python train.py --d_model=448 --n_kv_head=7 --init_std_up=0.022 --decay_shape="linear" --steps=4506
Each number is 128 + 32 x the weight over its row's rms, rounded and kept within 0 to 255. Layers, rows and columns count from 0. Numbers have three digits each. The size before them is the row's rms in percent of the matrix's.

# layer 6 MLP gate, 1792x448, rms 0.0435, rows 109-208, columns 0-63
098:088125174157161126089163079124134137157108108185123151057073117107127060096162120097114167128139148109127099101058126146104080082090107181074124179093156103054139152113125177162100081172061123
096:212148133200124092132125114153173153155128134080108174137089084175124142134086166127126169137140120157136183099098125102142146115159161180148167103111157114144117123100109126164086153129169109
092:148134178147106092166146096165111083075116143103125162153099074166192173130168121051096119088090138134151105161152107161097135058204161132186113171117155139121093116155133106078133140167129091
111:173101149086158087152130064088100139161120129150161139163171110144122116184164087136136122132137096103114081142107114140141104118113167072108091128153150122156177154158128128104130143219169089
089:137104115125129094072138118117093094060155089155149101169157105135157079073109135083097109148126146064101075182096195131135118071119108077108133101071152108167134099108110115102107087133115147
108:151067153115123085101144074161100120077117090116150167147100118124081153183126087077118156189093142094122160155072109108145077080085174164106161150111165155131157194136120085137051105126071130
102:162102123105129144181183106121159102186158119161158131119202112139135107165115142150126141119177136145124174133124175171108140101111128147186080140147187115126100051156074142091116138110102159
104:109136156122146097107111079193121130131150061109064158165129143097097104144221135073094172139142075124104110139101120151118094139095103134145081171099111127174181103146093082126168123208095155
106:088133160095139100085140098129148096163117127134134173107187107134081125118228122065135137138161148114113134120147161152099093122116168099126097091125166140106093121215145083172157072171140150
095:124142139057142103144097125101092138081101133071099122130151107142142105135181163151156044114147175077141092129160156105132055122122094079148068111114155091128140130129122091157191135130181168
111:154079129133168117113102130139148173091109043208136054127094133146119150083121157076140174151141224105111164128149203082162119146080126132160107100094129110120114143143143111164095105206165124
097:159083144155141118104140048147096096095162156071099145146153117143106079126142118122169134144152179080179178128152193117094142140081067048123144108167166158145183130109129070117143136171172143
099:115113088105123101150125082056203110128146106165154109136088120122126159097124116116157144113115080101147138156156203165147119152116109160155148115102116105115103141218128064067127130086049109
092:189126155175109140148180158191102163149125146175175160197137127088074135146149089113151118086102132142077174107127125142137152096136090098179102099162126113107121070186168131118082144113058087
127:148113062167127133152139161100131119123162102176097090158099189164131129132177133175119132151137122117079132161105138127160165140127142169116111098189134140110111209127138181103107113106085177
101:102152111103121097169112108096111168138186122085110158149130087122144192103116120117064129127134185103156192125100088130136062070149135144122100104097118167187154125202114063089135151087117102
108:139089129170138131103129130189122179094091146131146174147143095141077119074118088108102155139093117092128097096109118137108121058096105117133108121106149134097141122123097149139066155108096152
095:169122167123122085101195118145155131143125132086126122123102158179080107132059101091050091112152113187121159125168135083133124099119120069168121103165108106140129106186090162104133190083213106
105:145090132068137084190138095135153133114155109143082141116148135149065121145076153126160158162154103095147073154116122130095076050107116170111089185115104166098111095134091161145149118088079097
108:173112122113136094159129108136176106075139128077085187121127127158048114140134136086116113171070131175149224113126133140122139117077164099176134205002149105104125110136127122122135099109119146
096:086101122068079107106157083113104163103093195103099083163169129118113059122110116095117168168097150154185184074112113107144121168160123114153161134107100133150063173120121137144154113117167097
091:099100186102154123148126129103118067100146137104145087092061086075144168154081127123151113115147111131164159136154163102108114115091131177115141119073144100086140115135178063113144169113058107
089:121072138113110067106173101137144145134126191160116124095141115072071134143155110082087194190081186143146116143063117074110090112112150194062134197153139109118188133161055128136136131188168120
106:058107151051127118147160136156126157167193174124109129143131147176100181164143101138106121119128193150144118089143132115102006103104095113122146134137116155133126134136157095151138105116150125
090:143109101116130101145158111121126146133190122178113150194187170171159064104126094105148142212094092073170154114104179155091096121079132143077101125176157125165123089123204099127158086099134139
103:121119080155122115074129092097106091158159070153099118160133150153137123148185125130158113182146086124124112145076166143179141133117167162137137155158170092108124211143131145140109143075078133
099:039115097127146091081139090160112125097119117108149094207126075060122094107138147093131111183144152043175120144121098127155134145104098104186120103080122112111077161137145138119113134155127138
095:109061035171103134142141124076130138097166146063145176157099105158072131074146096094127081143131132135079108167124129149155114142143159180125140062139128176132135151153122136130096220189143110
098:131089156175122124075133105140130124154181068116119118064137156129169116057131182142115138145144145096189123095100078150100132063150130036175098163098124153103121073153188093086118108128108093
107:058101134108093149123142152133124192139154145149049148073104109163109124158104094143139150171110151138144184098087122094124125130087123132119176067166154108152176095127137110164144110163107141
104:086069139101117095155119082172124097120172122139116179140126127149090094063183129137109186163157130034182176142105124112101158084147100116144114100111127181122169141159166056145154139128073090
106:147116095131100142113133126152111135131098098155154133103134118087130094061129150120061114110140111080105113067126142122125126069155098111097175132147129059110142142185161104113142145112097109
109:087119117149082086146117103130098189115144178099172104087100109129176082155110114102096106118128137136096133068173108123087140113146095114173132106174107088135084103129153114105105062143134126
120:160080123050161113105143086155156157101108158169134174158135141162133107106136089153113105116110114136104167091074194135167092121141128146135092117148182111090136129095108145108106092083132146
086:079073135120149156105183116146158059098116068111210198102128098111114133098138163146101122120162110160120126058137166118188113114124132094146110083156121173160137152177129145096156086140096157
079:172124069182199109054155173083136105105161154117115129125126108199141119101144107103150116169127189100153148096122165099093180137089093085129145105054094154106123171106122128110062135095171106
106:119111059147157163123142180134112154147158115118116112139084145130107080111127143142139104186138197164135153094146093116169162156124084096166143103122141149193085171156149132101072131100118134
106:141198190118152074119122132143096188054096192155178185130152131169152181151138178107165155098152120143113156052136102127139050149139126159140119125095154086145139100178152128157076113137129152
110:094161130084136110188114086177132158115142054140089151119139125160166162134117176143074133127136175124164132141128160162164103132176088128099085095152124129114124169178149119119156146184111103
094:048098134125106133173206139134066109124177119113137118123165091152161134096096113159157106104091137127121118122125118126124140135167099091176131098037115139144091159115171111112099152172131104
106:108141097206097126116148119129072114135112119111123093121083074117169107117132157102149108137091175132178143083066149153124132114097156135118105144095147091102136122108154095100146105168075094
093:074139194176083147114143146075130075146116155148087155064124136087118157115140099129107109129151141108157130130173160183137157150138134135112136144122147138116108126102127114125108082071147109
103:158150174149169128115138135125086078138157098087100082087145097029089130144152131119110164117116113084155100199141129138145096103112053150109119161117142106078184111119124134113123105170076138
092:193165136154143118112112181142074079127150103090222122140147113175071137143094152132082122134083159116144141099118134099114160168162143181184108110103189150090105116170106127090127136089053131
107:114097112096148050142133116174083096211139176108092120162138133113129154166120111136154086130182129151131082076150140077162142146187105113108092136146119134140151124139121112157172117110116148
124:148126113153125179129136156078098078184064132171116116136074146126150164161096131136144162125154084149079076120133163134169179092134128173144121123135162112148140126118125196111155120073117106
102:129172165109127107149173066103154087140080116078189164151105134165148149118143108120107140113148091150133145131162143138162119116128121171154143109139135087138167129111101133156136148150119154
098:082119064077147112113131085109125178126077149165122159094086092100133154123136118104103146167145147173137053110132117126121140100118127123091082118161171143106187078146125076132118128153125085
117:146127119120088112156141100188101125098139052126123151148106100179114174134173115143066165134103132127148176164151105114141150096165103115063152182167100161069129088119132139118088101131115124
102:104154179135186147154141116135102086136142096111122120136144130158145124156068141097086125120124158140255093166112128093091063171143130125134114099102067086056114118158087111145124105106156097
101:088145148159204124040130143128125105109152135107115126107087184102131088111141108169133122091121058151113121085130116080080118128142149144134119102161139169155083137073056143078166127136092125
094:158086141165082075172105105194099094159104161155137141140067115135176057126075171067097155125096146124095137132091145065113141107125157104122101137164134109032126124144068139092190100117076088
101:144161134156106145105161138160136106130066118133090163112149138138133174109049087112114164083157060084152125130083163132124072149165090156105165122126123141122110156137048099099109133081120074
107:162099128121113154126121106152131091094107087120120137172139083082209163132134114119107128159157151065145169135141142063092159086142106078092114126062120162119167105108097102094138109128152142
099:110154179131173124127141095135097070107161131122094090119105138100116141163082137088083079145202148116121122075113170136126079125134112151153103138134158139049094121171109098169137037135200128
102:123114145135112126182129117181115180106156133103166125141122091151079098142116148130090117089084135119135145187188112114113165134176134189146144139133108142134085143144146112116125108116118133
103:147156154117112097188147163154164184102179134078149087141154098145085167070108105136187152119084144128109098127163098124130170124129103211083176128145128140169069111081121130098174161134037108
109:140117135060134083086155087121116103113134143069132139141126116130138080138182135144108162164066123136113137114078122115123153125103187109098108151107138162085121101163161105137107094160098117
101:087135152114146102134125145134107113138098095170157129116126085146131091128165118112104159105142073127088121099113102125137107111180141166126113143144101116108198099091089091189095169146082072
084:109091192092128120149138093138215136113104133158150116175062070148114114076121184073142133118153156050102137161132197115133179140089125105128089196121113091120149117109077155128097174140136128
094:068115135160152088075125177157150060145130164119125124159090141176069114129169162117134101169145150214120117065086169119132111185088138165171160087104153126162094144141091103097180151111112165
101:126069137115126116077154069198127193079144201081190168097133060130121109183102114139204123144130116125100085091124090096130123156124135114105078162132100142147089121128117143125147145103114161
097:161077099181118124104114160165096157085122123134157098109070082141200099105149127126159149100117090136103152120102143114105129177090065128140197147124172128205171198117107074123130097137074136
106:148113150131110140117145107089097092087113099149137148084148061092105085143135071123135152121110071123098127126095082121077083105106126153151139182167114120078192110107087094195070191111038110
095:107072122157090089109131099203155133156131116129090166058144184159079102111140117112123122155137078103145151127149133088084113162084149147099121106062125154144139119141141185165150164135099121
100:150146125098085116199114097124097137194117098130115077184112132148178145176067118152024126139072155185107105112140164060137169047157129137146160128084132122143106137112120104136142135096115115
104:124125163148134063152175119157173128124114152159180101154136121112140070123067124101049157147105143069158167075089148136135089054093134166178098168086140154087121111117088097108151186091075072
099:075134143036169150156130117129189166143077194102140135138168103117118035140084177124113132171122177106125163122136146106134116122093155113186126162162064098107175156129106190160126143099066116
097:137171111094085134146109113119076150070126146151161118170155125127156178127124124096135167094096156123091170083119150129155118112107085111140204181125116111168182120146179167174078133088122170
093:167123128127077109165086091109167130129124144088139123125158133097155077130098126045111147126151166117150071108085137102092149133131151106149083105110130096104101088140132171140161088136129058
083:056088090158191097149171157097214101148203133160084085158114102130079127107129162165075106148147080111096104096132167105138133116119127145127092137102160088109093165107064122105189114073102129
106:114121144113161080112146137116190126142151123149155075175192083148177114125178155156133081166143166127170114092068131117146076153132143116097138067108088188151103122158139110152078161120113077
097:169109086191141134131144175130109080174148116176092101188090155132101180145086118137133128147142087118068131148087160128165141116127094189164107154164165082144130226163108160080124127079134127
113:152139140103154055137161122124167086168103121111118123157159076113138134143085121134110158106055126093154165136083185105149091166093107138107156143064119174131151207087156138051142149171118170
103:136174136179182114177123136054136082111130150142138051156139147201123081077103176069101130088122159144198159091125151155136130145177152100233110110096149113117085121118148102109136102095155153
103:117102120035075094129143089140137171127107099134169114115163129156121129108160173120141115123049106053168158131114110076128095158150170107080123098153094176132116132178114092190057157151153145
110:098097124115131102102143087148146108117174111046114106201135124076105113131155158124112107123143095105192130125116092160168063191149184171154122098135104167123154103123117121126100116137093138
100:122152145102116059134116152120046117125128180129154114182082179154121110131131089155146123080142138135122106111101155096140092190094148102111133129098159152105093125150114113150106146092116099
091:127117137063121115052101079105086135093100129145140191120145069150116150107217132104141125103102091113125154186092082149096160125096119108124058117122138107117164142154104073143098170156065088
098:093158084189129070152131101181125172198147163115114127097149110112091181088152140130135155131092177072171140156162139119085169164162091114157120162096162120169141155085142149115049114145096145
112:097102139114144149138083146117123100112072163151150165129149061085080156127076128128131177124121111145163110102178146112113160155119125045084095110144129072148142127153167153171093149137117139
108:120119177098112123095172081115107123144091083096170109154124161132127080187151135054112202113134119173131166114127145161104127111089143121139095186151142135079157127110071092164076104141038116
094:169168112135116168109133143128154122140108061143193077125151079163096183132110131089084166093180121134166111174130144125159092128164181125122134117190152131135229132102089091106168171167104123
106:106092153106108087173160095154132113082179121081209101129074116195117136183109124143139133084083102152160147086181097138112107099160137133142192187141139109079084106123129119143095086079104085
104:124109164091128115101192110125104127129143095123175114168141139156136146161147138110111130102098107168118223090124169130147112173112151138134179173128154122147171133117147167155112085123084151
094:140153144048157151088141115137113100128182124132141126106130137167127085173140176123106138179103186093056074099108178114099082163121104110143091095153121126175102155136076137108101121105128132
104:104098166040139166139143084173097176131139110080169195122144133135099138095117172132131123121147173143102126152100158112123123109151110145168102136126137111156046134096136078082148067126185128
092:116075102132124124122143131136090144130131172194094187138124126131111125161174154100157137148117123146102180106133112088092100170106134146093109153194156093143107141147124127133117156162107159
102:142064092194143093173145107153068108123188136097159138095101134131128108111147082076099165127126192120166104145110138106118107111128170161159128164132134195080186123138122136121184178082092134
090:133090125091078122094079138136107149083138133122177125141089132077112145115181148121174129156146136185145150109076141143141167157172110142099125158042180129150156087123148093109126123143150130
086:051091146175128101123141133153154155120077151093158117102110109111110158143096182118133127106093186084166133131123167095132108102141147103164116190109164114109152072087099115089138168135160131
104:133095133128155129149141084157154131130193132119134100098130127150162135156160111126088095104132147127104113116115111149130062138143148153184162171085128143153171179093089124178114161162068146
109:212080109112098140118173089148124141118114118195142197133115133076130076159189139111105176140103115122115130089092138094110153143087114173124150189137111102139209148169129131187112157067147109
109:151123164149136115073099098125083130159145061104132181129119090174093137126153144092114144102149143054103212088133131114187155160155161155171130129127208134081143146025135104154055076177098082
121:172113161133123111116172134180161159141151115172169138106167147196146171152163124128137156132089157140117075093096135118141096102105092092149129116172174121108146120170133123101156123115088210
114:182087120156168133160102081115158114077156072120069152146152086164101163167111151081145121145155156072129104090092159174140072104151106147123099127134116142008142091166126157155134099173126152
103:154148135151138142148210115134043103136078162094198157120110044146109077098193122047117151111078128151189100086122090108142118157153141180128155130100131136126144114181171128146074096123129126
092:150105132145161069088146134099058110136113144146179183150075108084081113163137127094151173158076074145140164136095185094166116117108145153107096129099124102120197153104113136129147178140122122
105:145107173112135099198066164136119161090151105167146097159175110157187115109059107061150091090110170068109169162166076112096111057132115140124070086130153156195115048146056172113159127176065110
086:128081097087128070139126097161157169112129142181128129121155135211158129132172113083136167107150142079111090112149119150163157104174135145086122119201102112159064119097050139122131089131173104